{
  "n_head": 4,
  "n_kv_head": 4,
  "d_mlp": 640,
  "norm_place": "pre",
  "norm_eps": 1e-05,
  "extras": ["local attention windows", "gated attention", "attention sinks", "short convolutions", "capped logits"],
  "init_std_down": 0.0,
  "beta1": 0.9,
  "beta2": 0.99,
  "schedule": "cos",
  "train_tokens": 305100000
}
Each number is 128 + 32 x the weight over its row's rms, rounded and kept within 0 to 255. Layers, rows and columns count from 0. The size above them is the row's rms in percent of the matrix's.

# layer 4 MLP up, 640x192, rms 0.0758, rows 447-471, columns 64-127
size [ 79  82  89 110 119 100  91  94  90  83  87 116  89  88 104 106  91  98  91  90 103 102  96  97  85]
[[ 77 137 108 134 144 172  87 108 102  80 134 190 165  91  95 214 160  83 142 117 183 156 154 120  81 109 126 214 104 170 143  92 173 122 140 130  83 133 163 148 130 116 141 128  92 172 119  88 129  84 139 135 164 113 124 115 150 117 125 117 128 112  74  93]
 [156 162 170 164 133 156 141 108 123 129 173 118  96 191 128  62 158 157 145 121 187 108 167 135 116 125 115 143 167 108 164 157 118 174  88 113  56 139 154 127 102 168 121  73 142 155 169 167 139 179 179 120 122  63  71 135  85 128 138 106 125  97  91 149]
 [132 107 129 168  90 105 130 127 135 141  97 100  92  99  86  96  99 155 164 124 142 115 128 150 185  90 121 135 168 111 118 109  91 132 182 125  37 164 149 154 111 162  72  92  73 123 135 142 169 139  77 173  63 142 133 137 138 112 122 149 157  86 131 156]
 [108 169 124  98  97 152 185 172 137  55 128 111 155 145  99 132 131  92 131 141 147 153 122 106 196 106 106 116 110  99  66 128 131 128  74 102 118 140 156  97 153 143 110  96 104  99 172 184 128  79 193 159 113 123 176 111  99  77 112  92 125  91  10 131]
 [139 113 146 114 150 172 222  93  67 134 136 155 121 141  82 154 102  75 155 126 120 145  24  76 100 111 121 142 128 157 142 122 107  85 118 115 107 118 141 104 127 157 144 135  97 116 127 156 109 156 125 129 132  60 152 190 153 111  93 100  64 111 119 119]
 [136 132 131  78 135  89 103 106 125 158 114 109 143 120 117  86 156 150 154  96 175  89  95 113 159 141 145 140 125 113  87 141 119 131 147 116 128 189  83 115 130 193 154  52  48 159 152 138  93 106 131 158  93 141 134 132 101 141 129 111  77 134 126 162]
 [ 82 133 135  90 155 125 134  82  81 155 145  97 101 108 100 147 144 131 113  91 137 173 117 112 104 182  97 133 129 133  94  90 109 162 183 107 173 190 116  65 111  98 158  94 131 162 160 196 126  86 143 143 148 121 139 165  69 198 123 142 104  78 187  87]
 [212 112 191 100 141 154 159 125 121 140 132  70 138 138  93 100 116 104 157 157 139 152 102  80  99 117  96 141 143 105 171 136  77 137 121 114 136 130 161  85 148  57 155 130  70 172 135 159 146  94  86 147 115 137 168 102 126 208 141  77 118 128  84 177]
 [127 107 140 124 130 104 153 112 141 147 147 148 142 202 128 190 139 143 175 142 120 144 164 186 133  88 166 192 137  58 160 159  52 105 104 104 152 139 119 142 143  95 104  65 122 130 106  78 161 109 129 110 124 131 105 145 150  51 162 121 128 148 107 170]
 [113 142  99 116 142 180 127 134 127 130 191 152 211 116 104 108 112 151 122 164 158 113 138  87 135  84 169  98 172  81 178 113 154 149  76 148 128  94  88 101  98 165 154 157 129 128 129  86 135 138 139 110  78  71 100 173 205 111 163 101  87  76  68 138]
 [142 119  82 156 163  69 115 161  90 155 156 188 131 134 128 136  48 109 109 137 106 159 137 122  66  71 152 192 105 166  67 131 101 196 151 138 141 128 129 123 170 126 123 144 106 139 159 142 155 126 108 186 115 129 139 141 122 120 116 144 181  98 130  68]
 [143 105 122 154 172 120 129 124 119 159 128 120 110 170 151 167 163 154 136 166 128 112 131 145  84 154 191  65 117 126 151  98  83  93  97  72 136 135  60  88  95 119 124  88  74 182 168 139 135 103 199 161 123  77 145  77  75 135 146  82  90 162 161 140]
 [ 80 131 128 151 181 138 120 147 101 167  88 158  99 128 129 110 145 157 110 194  92 108 144 113  93 138 168  68 182 142 114  62 154 208 157 158  61 162  76 126 223 132 134 146 124 110 166 134 103  96 184 135 193  96 154 170 119 139 128 112 143  66 102  81]
 [ 87 148 137 137 106 189 131  97  78 151 173 139 181 107 125 121 145  88 133 130 112 107 107  85 121  64 112 131  78 118 153 149 126 144 107  68  89 101 170 125  78  91  55  58 184 154 146 125  86 145 100 133 145 148 107 126 177  72 178 105  61 142  85 136]
 [126 121  99 159 113 146 156 116  87 144 126 152  97 115  52 167 160 172 117 162 175 102 123 136 214  96 149 151 141  98  70 114  86 178 121 123 119 118  96  78 184 160 118 152 133 118 108 116 137 137 115 134 156 158 110 126 125 121  91  81 130 140 157  95]
 [133 102 125 152  79 120 135  98 164 156  93 199 158 114 102 129 176 117 143  97 164  87  65 138 129 182 125 127 135 115 125  81 120 195 172 139 137 182 188 167 182 162 101 180 135  87 163 174 137  91 196 143  84 102  64 142 119  54 127  88 144  94 131  93]
 [133 126 155 122  75 118 114 166 210 119 128 102 167 145 124 118  99  83 147 143 138 150  90 124 102 136 102 125  95  74  90 120  64  97 178  76  97 158 103 143 135 139 140  93  91 129 150 125  93 129 123 127 121  63 110 148 191 154 150 117 146 108 100 147]
 [127 100 128 101 125 141 114 106 128 124 106 206 147  74 124 217 101 110 211 162 138 152 117 116 153 136 162 118 124 130  96 165 113 159 111 116 201 189 162 132  84 183 146 109  87 136 147 151 122  97 161 150 128 126 139 166 130 150 111 124 157  82 136 110]
 [123 167  98 128 138 131 105 136  90 167 136  91  89 133 109 117 197  93 116 178 113 132 182  66 129  78 133 114  94 109 123  94 109 150 122 101 113 107  76 111  94 153 153 114  92 156 142  92 101 136 141  80 148 105 130 107 116  30 157 130  88 171 130 123]
 [ 86 131 124 129  91  92 124 216  68 118 150 135 162 209  92 113 173 126  98 130 141  85 136 124 117 104 126 122 100  87 128  91  83 149 106 114 107 158 155 115 130 128 110 118  55 108 126 149 149  84 152 195 209 119  86 156 128 117 118  97 110 161 153 119]
 [127 126 106 154 143 185 133 187 140  97 147  78 116 169 133 128 104 117 123 220  74 173 118 141 168 179 108 138 103  74 150 127 130  74  96 118 176 118 136 140 115 144 141 123  81  75 163 158 136  71 123 147 138 145 150 148 129 144 110  81 132  64 105  83]
 [143 131 121  83 161 104 132 130 123 164  81 177 141 145  98 162 166 134 173 155 109 145  92 102 140 112 147 129 131 146 209  89 113 179 102 148 162 173 104 113 110 174 106 139  98 150 167 135  46 122 140 110 120 137  80 141 137  60 127  82 112 127 144 102]
 [142 102 143 142 124 127 104  89 119 133  67  79 134 153 108 179 121 134 115 101  86 161 112  71 167 150 123 159  74 139  54   7 173 114  81 117 153 101 125 111  87 140 139 114  60 130 134 147 103  77 111  81 125 149 185 106  41 122 143 121 122 141 132  94]
 [109 177 149 150 127 116 113 133 118 176 167 107 159 126  94 111 100 103 147 146 137  94 128  98  68 119 105 152 146 125  89 163 132 173  97  91 191 139 119 126 123 104 109 171 160  91 176 135 115 109 149 195 167 137 162 154  76 122 163 108 115  72 163 159]
 [149 116 129 127 126 108 112 168 148  65 171 161  96 244 122 136 109 158 171 138  93 170 110 113 100 151 135 115 135 133 112 135 148 108  61 108 140  86 108 136 121 148  93 147 151 164 179 149 158 151 148 122 100 190 118 112 134 129 141  97  98 172 116  79]]
# layer 4 MLP down (transposed), 640x192, rms 0.0612, rows 447-470, columns 64-127
size [ 89  90  93 131 116 102  95  89  93  86  91 104  96  99 105  95  98  98  94  89 110  98  85  96]
[[161  90  92  96 111 145 136  66 159 175 113 105  77 164 132  46 111 122 135 130  78 150 101 128 128 115 140  57 118 100  89 141 101 100  78 192 145 123 118  86 137 145 115 115 191 103 136 127 145 168 144 165 122 137 111 137 179 148 172 178 149 123 142 144]
 [ 83 166 141 138 136 154  90 154 130 122 145 100  86 113 158 161 125 113 146 159  89 133  88 180 125 136 147 102  91  89 129 137 143 100 152 151 120 129  68 158 142 164 161 139  88  81  78 127 129 118 114 110 129 134 114 146 154 124  78 103 148 129 132 116]
 [125 102 111 127 128 153  46 136 163 130 142 171 126 119 175 143 142 112 115 186  72 203 135 147 113 136 123 156 182 184 120 151 138 125  77 131 132 133 148 103 140 167 190  81 135 123  93 131  89 131 146  80 169 142 154  52  76 148 162  85 119 209 122  93]
 [146 107 106 107 166  84 138 134  47 135 109  84 171 121 194 149 134 199 155  86 127 139 158 149 141 148  61 147 136 171 127 157 130 153 153 127 190 175 130 148 160 128 101 134 116 119 134 147 128 122 135 120  73 117  87 110 129 127 115 126 136 176  90 128]
 [159 104 103 125 140 163 100 177 144 113 129 104 126 129  97  87 117 118 128  56 131 107 109 125 141 117 147  99 130 169  90  93 126  90 144 151 114 128 121  81 139  96  93 128 112  92 150  87 151  99 149 107  84 132 156 171 111 149 164  81 117 122 107 123]
 [147  71 119 103 108 108 154 131 220  88 111 173 122 144  84 176 144  85 113 179 184  86  82 103 124 166  86 178 111 146 130 115 101 103  95 191 109 158  98 126 115 141 164 132 114 155 145 120 134  92 123 134 151 102 150 149 162  91 145 105 175 165  90 114]
 [120  87 105 120 134 122 119 116 135  93 135 121 140 153 150 140 120 103 115 121 147 128 121 169 182  71 182 103 129 104 117 168 111  88 111 100  77 157 169 139 136 129 187 168 116 133 113 135 150 135 123 113 131 199 134 115 198  68 108 141 129 131  88 178]
 [176 170 101 100 119  98 147 118 128  86 162 137 167 155 120 159 150 129 168 107 131 118  80 137 115 135 101  78 134 150  37 120 120 103  78 157  84  48  96 109  78 158 133 108 123 124 166 128 175  77 144 138  97 133 124 133  93 146 130 150 135  64 152 126]
 [155 111 108 170 167 182  93  88  54 111 110 117 141  71 101 176 154 133  71  82  78 163  69  77  94 160 145 102 124 187  63  86 120 174 163 112 116  94 114 154  98 124  82 101 141 147 163 156  97 115 138 115 153 141 143 172 133 156 117 121 173 137 183  85]
 [124 230  65  86 115 160 108 130  94  94  88 153 110 104 133  96 140 110 117 145 106 185  99  73 168 197 156 174 140 193  98 183 112 113 127 125 122 152 161 149 135 123 113  94 167 124 114  98 120 127 132 143 144 162  94 130 138 133  79 120 147  79 155 132]
 [136 163 128 122 112 167 140 168 131 125 180 127 128 152 182 155 160 107 131 140 163 128  93 126 105 178 147  79 137  86 188 157 174  95  77  89 109  75 128 127  69 146 170 116 135 115  83  97 160  97 155 118 121 113 156  83  83 138 127 175 119  98 113 133]
 [121  96  47 117  77 152  90  99 170  86 190 162 117 174 120 140 124 119 152 120 131  99 105 112 173 153 112 131 121 118 145  72  76 157 142 185 196 135 162 127 125 149  61 140 161 112 103  88 146 117 132 140 109 105  94  86  76  84 144  88 119  75  69  99]
 [186 141 138 156  84 111 153 162 127  62 161 153  83 138 118 107 100 184 151 121 142 142 110 106  74 214 168 184  88 137 157 130  96  73  86 122 153 141 142 158  51 171 123 116 150 138 156 117 172 195  99 164  96 191 149 110 125 129 136 161  70 119 138 107]
 [158 129 153 141 137 114 161 109  89  65 135 144 112  99 146 139 124 115 153 144 177 126 145 118 146 179 110 177 124 124 115  99 171 111 139 156 192 121 100 155 212 145  95 192  97  96 107 171 160 119 108 152  78 154 145 140 146 140  89 116 166 113 151 165]
 [102  71 160 100  24 146 151 103 137  72 105 147 151 148 126 110 109 117 134 136 104 172 104  87 109 150  90 122  69 140 120 128 102 141 156 122  98 155 112 106 102 128 146 129 110  99  93 159 175 172 184 123  48 103 174  83 121 108 117  40 112 112 122  64]
 [149 126 122 109 123 127 167 127  72 118 172 150 131 119 138 146 181 137 204 133 168 146 127 165  99  84  96 148  35 169 183 105 106 206  89 111 114 111 159 155 111  91 152 131 151 113 141 121  98 160 124 104 157 125 134  80 151 184 155 125 124  84 117 163]
 [135 132 131 141 170 125 111 163 218 142 124  88 127 126  92 184 107 106 110 126 159 118 173 121 105 140 124 176 136 164 123 210 152 147 107 203 140 159 129 104 103  91  99 143 156 167 156  94 184  75 109 110 110 166 100 117  82 137 137 176 194  94 136 122]
 [148  87  86 151 109 131 194 153 128  69 163 113 194  85 122 123 164 122  89 158 161 173 126 121  72 114  86 127 100 139 175 158 108 104  93 114 115 152 164 120 131 157 162  87 159 178  94 100 131 168  97 114  86  93 142 106 152 118  76  57 133  98 146 130]
 [188 111 157 160  96 103 137 131 114 140 132 150 133 102 192 116 137 205 185 157 128  65  95 160 102 131 126 103 139 128 111 107 158  76 163 167  88  94 142 125 142  62  81 170 151 140 123 147 134 143 115 174 104 126 136 158 160 174 111 134 119  77 225 115]
 [207 136 189 134 158  86 133 134 136  54 154  98 134 135 120  92  58 129 134 120 122 178 113 101 129 138 106 152 177 110 123 158 173 173 142 109 130  96  96  99  91 175 135 112 167 147  72 180 124  77 128 134  64  50 109 114 118 173 150 150  70 105 109 159]
 [112 160  38 153 168  86 151 152 123  65 190 186 132 138 105 135 122 134 112 108 137  86 127 152 112 145 139 199 130 133 128 165 101  90  93 172 127 166 135 159  94  92 154 150 148 104 139  94 116 124 145  99 137 160 109 114 128 153 164  69 151 170 193 174]
 [106  97 119 103 134 115 173 116 155 148 203 184 143  86 127 139 101 134 209 120 142 116 155 137 115 127 146 171  94 108 101 162 137  53 138 134 112 138 123 106 157 106 110 151 108 143  83 103 167  73 202 106 156  88  95 158 186 142 129 128 131 104 172 202]
 [141 110  83 101 123 124 105 143 134 149 134 154 153 172 134 135 124 174 164 138  94  99 162 142 137  97  72 159 148  91 156 154  84 111 150 138 110 126 101 154  69 160 184 138 173 113 169  97  80 138  41 170 179  89 115 135 137 147 134 122 116  83  94  99]
 [150 128 147 149 127 129 127 124 123 136  95 170 141 162 213 155 132 150 163 127 113 146 130 150 146 147 101 117 100 170 104 109 156 149 144 157  99 129 113 184 125 110 143 149 147 126  96  81 184 128 136  86 158 138 146 189 144 110 124  90 114 178 105  90]]